python train.py --vocab_size=8192 --norm_eps=1e-06 --decay_shape="linear" --train_tokens=372200000 --dataset="wikipedia_en"
Each number is 128 + 32 x the weight over its row's rms, rounded and kept within 0 to 255. Layers, rows and columns count from 0. Numbers have three digits each. The size before them is the row's rms in percent of the matrix's.

# q: layer 5 attention query, 384x384, rms 0.0409, rows 0-46, columns 128-191
# k: layer 5 attention key, 384x384, rms 0.0391, rows 0-45, columns 128-191
q0 104:137078074124113206086124219112146054091142119131168123174162167114115115186163141115071129147146152122119126084108188124105152115139175118176082137101042147119127131100083140162094130177130099
k0 099:185116121085119146120173133130114159124062137084120161135172135072169143052105146136157091168171125049147149133102137198147158136078142141127141124141182088152103115093162134073118112149099121
q1 110:134176134180133130204067072148075142156151150131118111136147097112129138077130080164118068119140121102123125107138158122169139195149092123090148123133163082173123097147148142130153081050127125
k1 113:081113135119151113151101101147141137175073085125105095103141137141107141161189136140094201149105175197108117104124072102084108150174131062133143101151083179094147086139099066172048167135163150
q2 094:091124104113172173108141142109175093079137142129129118149155111069086138103084131153124144152115162077180116102103144098119091068112217099083085096121144133125111096133174147109140201107121078
k2 097:118181184137115140101185143180127095109139182084172146124084151113148064137147111079181108149157083087110083124069139183166178111063164130086162129164157130086208157143165154119142116092091162
q3 105:171156095142089157109121197073138089052149139154142139147142140124119166195126167100086137158128106132151131130100138141157128071129136099157156160132104095127142134095070109094069120224090098
k3 093:144126141102129168097177171148118112125111155147142145133204128117101145096089093115132129145199195094178170088078141084110122134110173129131112124111157078126143148137177141143117086120164055
q4 095:138161085153162207143118143154139101139145099152148098136118181125141090152132133124099140160172151079060138145167162131129142131145143173145088098121144121175136160134159125091090127136152163
k4 099:096045122150078111110168105167100131115099118065136131092198147165138156121151162118082136168127129138159148127100134159127165162122138080164174148124113157163124078132105133101153114134129126
q5 085:099128066152135145116183147105147120123166165134162127137156152054143127097112111163119080170106143091155117143140145132136132187125159093040148128135142129170046075184107156093177158117128111
k5 099:120088169084173176114123066112123173194143124109081102120178109189092125089173176160135106149144158169161160138113116175095141164112106131143138166117166139172157094137201098111164149106099152
q6 100:090168155092119106130141101107147161084071204097087121127077095185111104146114151126147149147134144167207080152113112123140135124102122122143114168166137119103142152106184117078184108105118121
k6 103:165170163094140077139180117125138116137162110105137145124094075148169113108135074060126083095164149132125055111058121087151143090145078113159125149083134121099188118204132138136109136128129169
q7 092:185135193142141075138123140119096131159091138136113109094094140136128111143179074099141149093182103156129103134123133150186119097075091129188157131125108060102146130187147081122150078086160124
k7 102:104182095135135101142095115128129093119155116145142096151101115117122082191147114126102130074122102122068141152170126066082151148166119110152048093201098094139154157160094133145085147193183119
q8 095:089149115141154123054125099123134160117103117178092114178170096081151174121087148152145166125120128176201132116130119144141092150117181093136168175155140092164116066100115154152155173131097133
k8 103:159112154119151121136133097171080148116170151108161124131183087121146160071161142120155077165191140165145118170100160151121152111085132141083119115179162096115134142126196112137161115116166091
q9 101:175139114156105082110126073086059154088093125106170129106176054168155141161135067121125110160191124163164135151088151123191136167135119093150180126146121080121126111096120127074130151145138134
k9 109:145091104116141137131121166121079147148107178093112069161143168100076179157154139151075115121153124129167073140108133114119085131126149114177183132133085108179105105091079128127160157163130165
q10 096:125163142189130128139155097163093151117095114151162134142163167044167146066103101167095098109092111119174174077130142097163105151192163102108135089131148133157092065127169174080096136189134107
k10 096:156100115158120113087146174140133166105108155113121130122163116115099140093150119124118117144177151095143163171091091188117121170110063130105118134098101148146116147091135085178161076151138094
q11 105:102200134138159138112103115168098101114134156150136153116175125068162135096079107203087068128071097120158129070094149116144088130203141109081170105134190133173097071175162100145125126141135080
k11 104:084070173086129158120126166128145129181084152064107119115154172153126160125131158106099153127125159155135141138123090124108115179109141110147127151097126161158115100126155140150120094091119140
q12 102:102120123157105188150194155123182116087074065169163113106105181176137088139155139114154186084155130139161156146123080110076133095120104118118096174192088128069148146075083153050107144190134166
k12 105:138166093121102103135152141089099140134162143180150219158161063104114178099039120133135107137132135022135172161111122119119084059113081142114120137131125107109127110134136106141133126166185115
q13 092:146073211111101094140116090127101134154105120078116129088110102185141111115122156076123085127102110066153088129132131128162176114174111166177115112128160091107174114173154083084114083073143114
k13 083:154136143163163098111123143103156114134175110137175136121090134182130106173164107114082188157139058130078104103108149144143064131123087109153095121133112129071198140119127121090130133125103137
q14 084:120142077144143157068183124166137126179077132183121106132173157066152172099123094201111109115122116169152174097150155135142115184108179077106175128137150200143080030136156136163124149138120112
k14 095:108081089130128132115117140140094176123100140115137130137221097109121171088165129148136072144183160126174157190137112144077104164135112142093174125135102108187106107117135117117119079085129142
q15 094:142139182111133135101147193132173104175147135126105136104135114094110131107101132150137201153134145120154170089117145144110076077139078083130120138128181133084109081156132127119198142165137081
k15 108:137193093131165176132111095111115084095129057112138084151133157114116134098140128120097083088091132125148156110122121175149151211092216161100154127118145108213155161152180103151120081132085086
q16 081:173139125178143154181095080113185158188117210080152187133062092136120128119121140151167108111145081033074108118096104114144177139107091154131095090103140142113129205089162128135156113087111141
k16 086:112141157129111117107173109167199057085136096122104164079086174140139154142105123082103184101099146179125135108130190092140145075134139105174099113115125076082160162120104145076122101114118136
q17 096:140094147123143094192066115162097086162203112087110165114114110140100082133146161091126104116119139109087066110146099093165131078095110166139103074107174093151141174103107089164149123050144122
k17 080:143169153144126140095090154173150098127118135131110096094032141108131071132106103128107206102103116124095127102145157124136158133146137154137069107144084107120155173151106167105126116166123113
q18 086:133156123137100115106188166129100112140109124158094093125120080152097142164083121119141156131143123162155169138159213116133120140093102132211142188145179114153181112125198125113071110123114113
k18 101:133144128095149145139094150119099164120159096124135164147152169143147124131081103063126116183184132125117089093113127161152109136160115076113174120069122114132137129191133143145150132092150094
q19 093:119109132101172109189077134147118143071165072094150186101162152120105132140134193126085137113121161160081089117155090103142170143114167160102115176126162072145104135084073169123096123152131124
k19 101:180114144145132160129148117118200095119068213162114102140095089116092092106138179170137177175161110121125120121091164190150133135104115135113157085096155182098146100108120129131124153180082112
q20 085:105131128146110142051169160169116123172123109107112100121161159076128161095082164094110116133094118124121207124145138069122095118184141132139171029106176151157122103115122123168085126066126098
k20 100:148104064104137142104050095088105171143106205138106145110198065131084124113146135167141109146181133094098162136130106168082116173133156102038138132093123136204107126125147113174106110103122137
q21 079:101107121164100099107172117140154124177123131151126124097190159092150169066102099160126097100140101099150177113138124117108103164129139127127137110161180169129147026100173114094122165111131095
k21 107:115117096085107203146104132109082168123079105135104085177174163108075118087139152143097084145134151118171154153074125163090100165137147108119149149106114154221119131136149111130165117107128103
q22 084:132107162153139148174110098125124152168207154109155177158113096130063075137118152146151129111130110123114174136127102074151120085178129110101086113140145082107127127092121135138104173183186161
k22 075:131198137152096148096096145150168055159107128130097070126089149117119152126101140095112153126055121108111151112154158131184123169131154145128157087104143145127164134125127211131080114152079145
q23 104:171128135063130080106079146111138109196188101122146088175128135181104164072140134126054109116067130170105100099156149158130112123138154111145144130080149150124112143121113143192144088062165116
k23 095:123112112153178172119120123103114160135093111183129134120127128144155074122166125183114139162139057134089102114154098133119140115116177169114138095168155093139160079128109156155122177118101113
q24 084:168110119120093120055142133093147105105076150159147121068163178113212189120150098141079133159111152130166127121135144170105114165137176066106171138140183169117093078155122131127112116145091086
k24 075:135051112123126107184175106068101213153178133102171171175187092146119179117215158125175079172155157117155132148098085138085107140101084127124109159161125122146089101149172062119177152147169142
q25 105:131137157145141129171082078172099113147174178086095110095065072161110042160144143101130116122094118167103097164154152124137157096110092173122112140123116091104149164172149130126173136123153157
k25 065:119207177115119164086096146202146134123085082102093050067068164177111110126092142103059156087053101107110113109165117120140124126144159141207116111144123112115129114187168157108114124161113130
q26 113:103080116095122154078182129108173139078104140191177105128166176113133169116140124138124129148103127092112163134094199178086118169165197075111082157108122172105164078133110138122115103164048112
k26 082:130099102162139146125185114068088178181134098105152176158215101130169197108100094170171107159146160092116126150127083114079089107125059169090129148158141100112055119083159073143139130109148116
q27 094:098131183150115112157094085121152124098179094149117118112146142111181147120136108135107059120066116094090138103134129150147127100170150126103118100141201124133182108129138141126095104077103162
k27 113:090118112115073162126168120100124168107097160148116084113185164164139139117149114138112093184100155104121154143064115069068143125120135128108138143145131193156084099135190148112160136095125080
q28 094:184128076097134167131099101136130137062137184186161152158168173109133127131100124091123131110131136141089125153118087171142069159060153142138114121200062111113099132120122137121183137162126092
k28 085:139100102148131116157214119099108203138139112085103139154186107117073163100103105160187118123174137101131161120101092131155133144157102140079084170155141118122110124118116048146127174171112158
q29 084:180116100114142069151126087135060107104111161133133085113162064179113148125085131119103122084094094127132134086154191154151144146093194165142135172111135110173159092106126107169155084098131073
k29 101:102059144097198118122173146140148160112096066181132136145165202104144157150137067228139127165162100126128117139122053111129116120102135113147172161142104097116077084148133079114126141057135109
q30 110:174162115083092148138101161101110186129139104154152091117164120135083152088156105142126102092099163110129139140146147104156089166085111111120091066133158163140100113131174114081118152142121119
k30 069:124138137133156180137205100107100183121073136085115122151095100146091115115165099175187124162179103100123146136098071139078148110128121166120135168179147083159121092121174129201167095140136096
q31 094:132139157118198137169147147121195160173097149139121168169093188133087105131108082072170121104171151175129105150101103081126124163125125117137092096192074142115133160172104132116141134163148156
k31 099:109167145154105154083069111146115114144153128089105096102077106185127069138132156071104140120091128121159068105127169170183175085156154133155122111079114166112192182105071175116159140132132160
q32 087:092136144127177080146136091173110125156068107139165145143130110118142077183165104145142108143207076135096174085114154048124168154121130140110173168099185175104158147132091154137116126090131118
k32 092:122116134162167162121096170175146148105159094174080081064138106155119117134140175122112171134145166139158107172163099097110079120131130153111123115091113128147153107139111148075177097106136205
q33 096:130168087100120147119127147082139166115132116159131109128197152133091210084142138148093116086142185121151130140125147144087056172112133157099112069124109148141066091130163084133148164120136084
k33 067:157102109126153155150160072122083146115120181103139131154103086102127088119190076152167102141149119141117141117095093178148178157132141124104158105158155121157155106076078140181182190133152136
q34 121:079147094107057131088148184097173156122151095176172145108186138122095182122145118220121168180135142090154127117109133167097129160155130085093120123074148132108110084103117074149107119090118084
k34 063:135116117094164131206162059110104105128125205157177185173125125052194131112149111182180059111143137141095143182124118149115160154107126157053151113177174106162079113107169120177127122086115113
q35 102:137117085149119102103099112122133136138132136170164111135126043137188109160114144150129122098154183147090053120186161094093181142107080158150155082113121074179095123029196144183112114144139174
k35 102:146082098094116093135124107186180090106123176113146137189079148112162097113087158107098187118171111198115152104109181104156178139154107185170144147105154139077147109130079154067130091107181133
q36 090:147114144071142115058058137071146033094158132144171156162110146166120151145132116055089141132125132113111072145117103206079116082153142161184128147099132085076132167106101113131179107142140111
k36 104:139114070163139076148151128100113161135107110174101151197215135125106113118106127178114100184140129124084205114138139098088105128125118125132117118229064115136073132117155158134093234150090115
q37 098:120165132123110131154153132147100161116136147126147131094150103142152065144097142153118158090134098135107136138189133121143076100132143100094181146208220113146104147115145153143118164176136178
k37 093:072108149163104104147201164157153141069100155149165122161156121093167191112144145066118114110152094071216077135069112133171123163161153137110185146094130151077149098137148144099143049099129052
q38 099:126153063094097183072169156073147143049100107177136201189178146125071197105118139129141143130139175094161152136093097157079082172133127134134123112123075106164080128140140093158124153140133086
k38 066:143069114158152112127155091123109118153145181122147188188158060113101116136138078164141110133185114172118158105101134145146127144131117122037172091181156124136159120080075138158136181107141126
q39 104:129132093079105166068171160104150146105094094183149147147196154112079190097165118153122104117096141097164144124118123133089115169132153075099123088107117138172078052151130142121130132108130064
k39 067:141090085130165125163118099115084137162149155105159201139160102116130099087144088203163105126206147157116121143083095171098118123088093122074144124148105113166131116080112086162142144132130142
q40 097:126137157138135171134114163108170180188117149149140103139132199109146148089073107148098155100132077111136132118129062063141156192116094091098091034192097125137087120142119176057115176128143150
k40 102:134151129133112098107092111166107071115154102081118131153066095095116078130227141127165081150141132093103128151127154157176192108107094138135095191119154138194144178111138107141136107148106164
q41 086:092128117157063122184141088133098161151106109101096131093172125154125173124164148167123138173130154121131159174166159191097118133103134123088181149128188127128066086165155089144129129085090064
k41 099:170072093091183167101151100119133143089150177169101089085126128165085116136128166160131133089143102122158150135075079118077127163113079103128094106170170080102159063150134089106192118096161097
q42 158:142122174171159135160110079160102121174146159078098094131046131131158044141109146091105121104119095171112087143173123106152151095108114166130095133155127104133160172152138155142129126142161160
k42 065:110174159134090149047127183124187127148067074150081086083100154164131149113107162122104165114072117106168134133148141105125109125141150106192093141103126160105110115169147122099102096174112102
q43 090:097059136104138108122120158121157054111169145120169150114138185131145141116143086121155116146118116154163089170121198166131127078139170123174135163047129122101187121088125082125177137144076130
k43 101:081138083110130125166135126049085152127134125166189126132127112099154178125000142133094155177112130084088210098156107132091144173132156135118108106160100085116098097130143157109086140162164134
q44 097:129168158073142073163129109074079114074144143116132104114117143154169130098099069129124103132190162229123114137097164157146160170189131084108138129090156117107143142100115177091142122145105152
k44 102:130161145176161142145172114182162160069136120116157135078110149128158078160179099141129151118120133178052118110119109088156148109129103145134098118111127119116119139120143096130136102114177148
q45 090:114111127141142186101131134199090126055139147098127143153089109114124141132143142090130122102157174126074107189055143174164163125152127174076131155090074149141146181066151079086130136139126169
k45 102:104159115089165105131107094165137086103096120128172108104121157128139162162048109097096191078149094107110132082145129078120131139149153140216130105140098107081149117140104205178132076118161124
q46 092:141130178145097142104145132079133090098121140145089106168116103123075095130123125110179095154131082130123194115079131143139189143156215123152165187072108133137195131129115095149122086122127131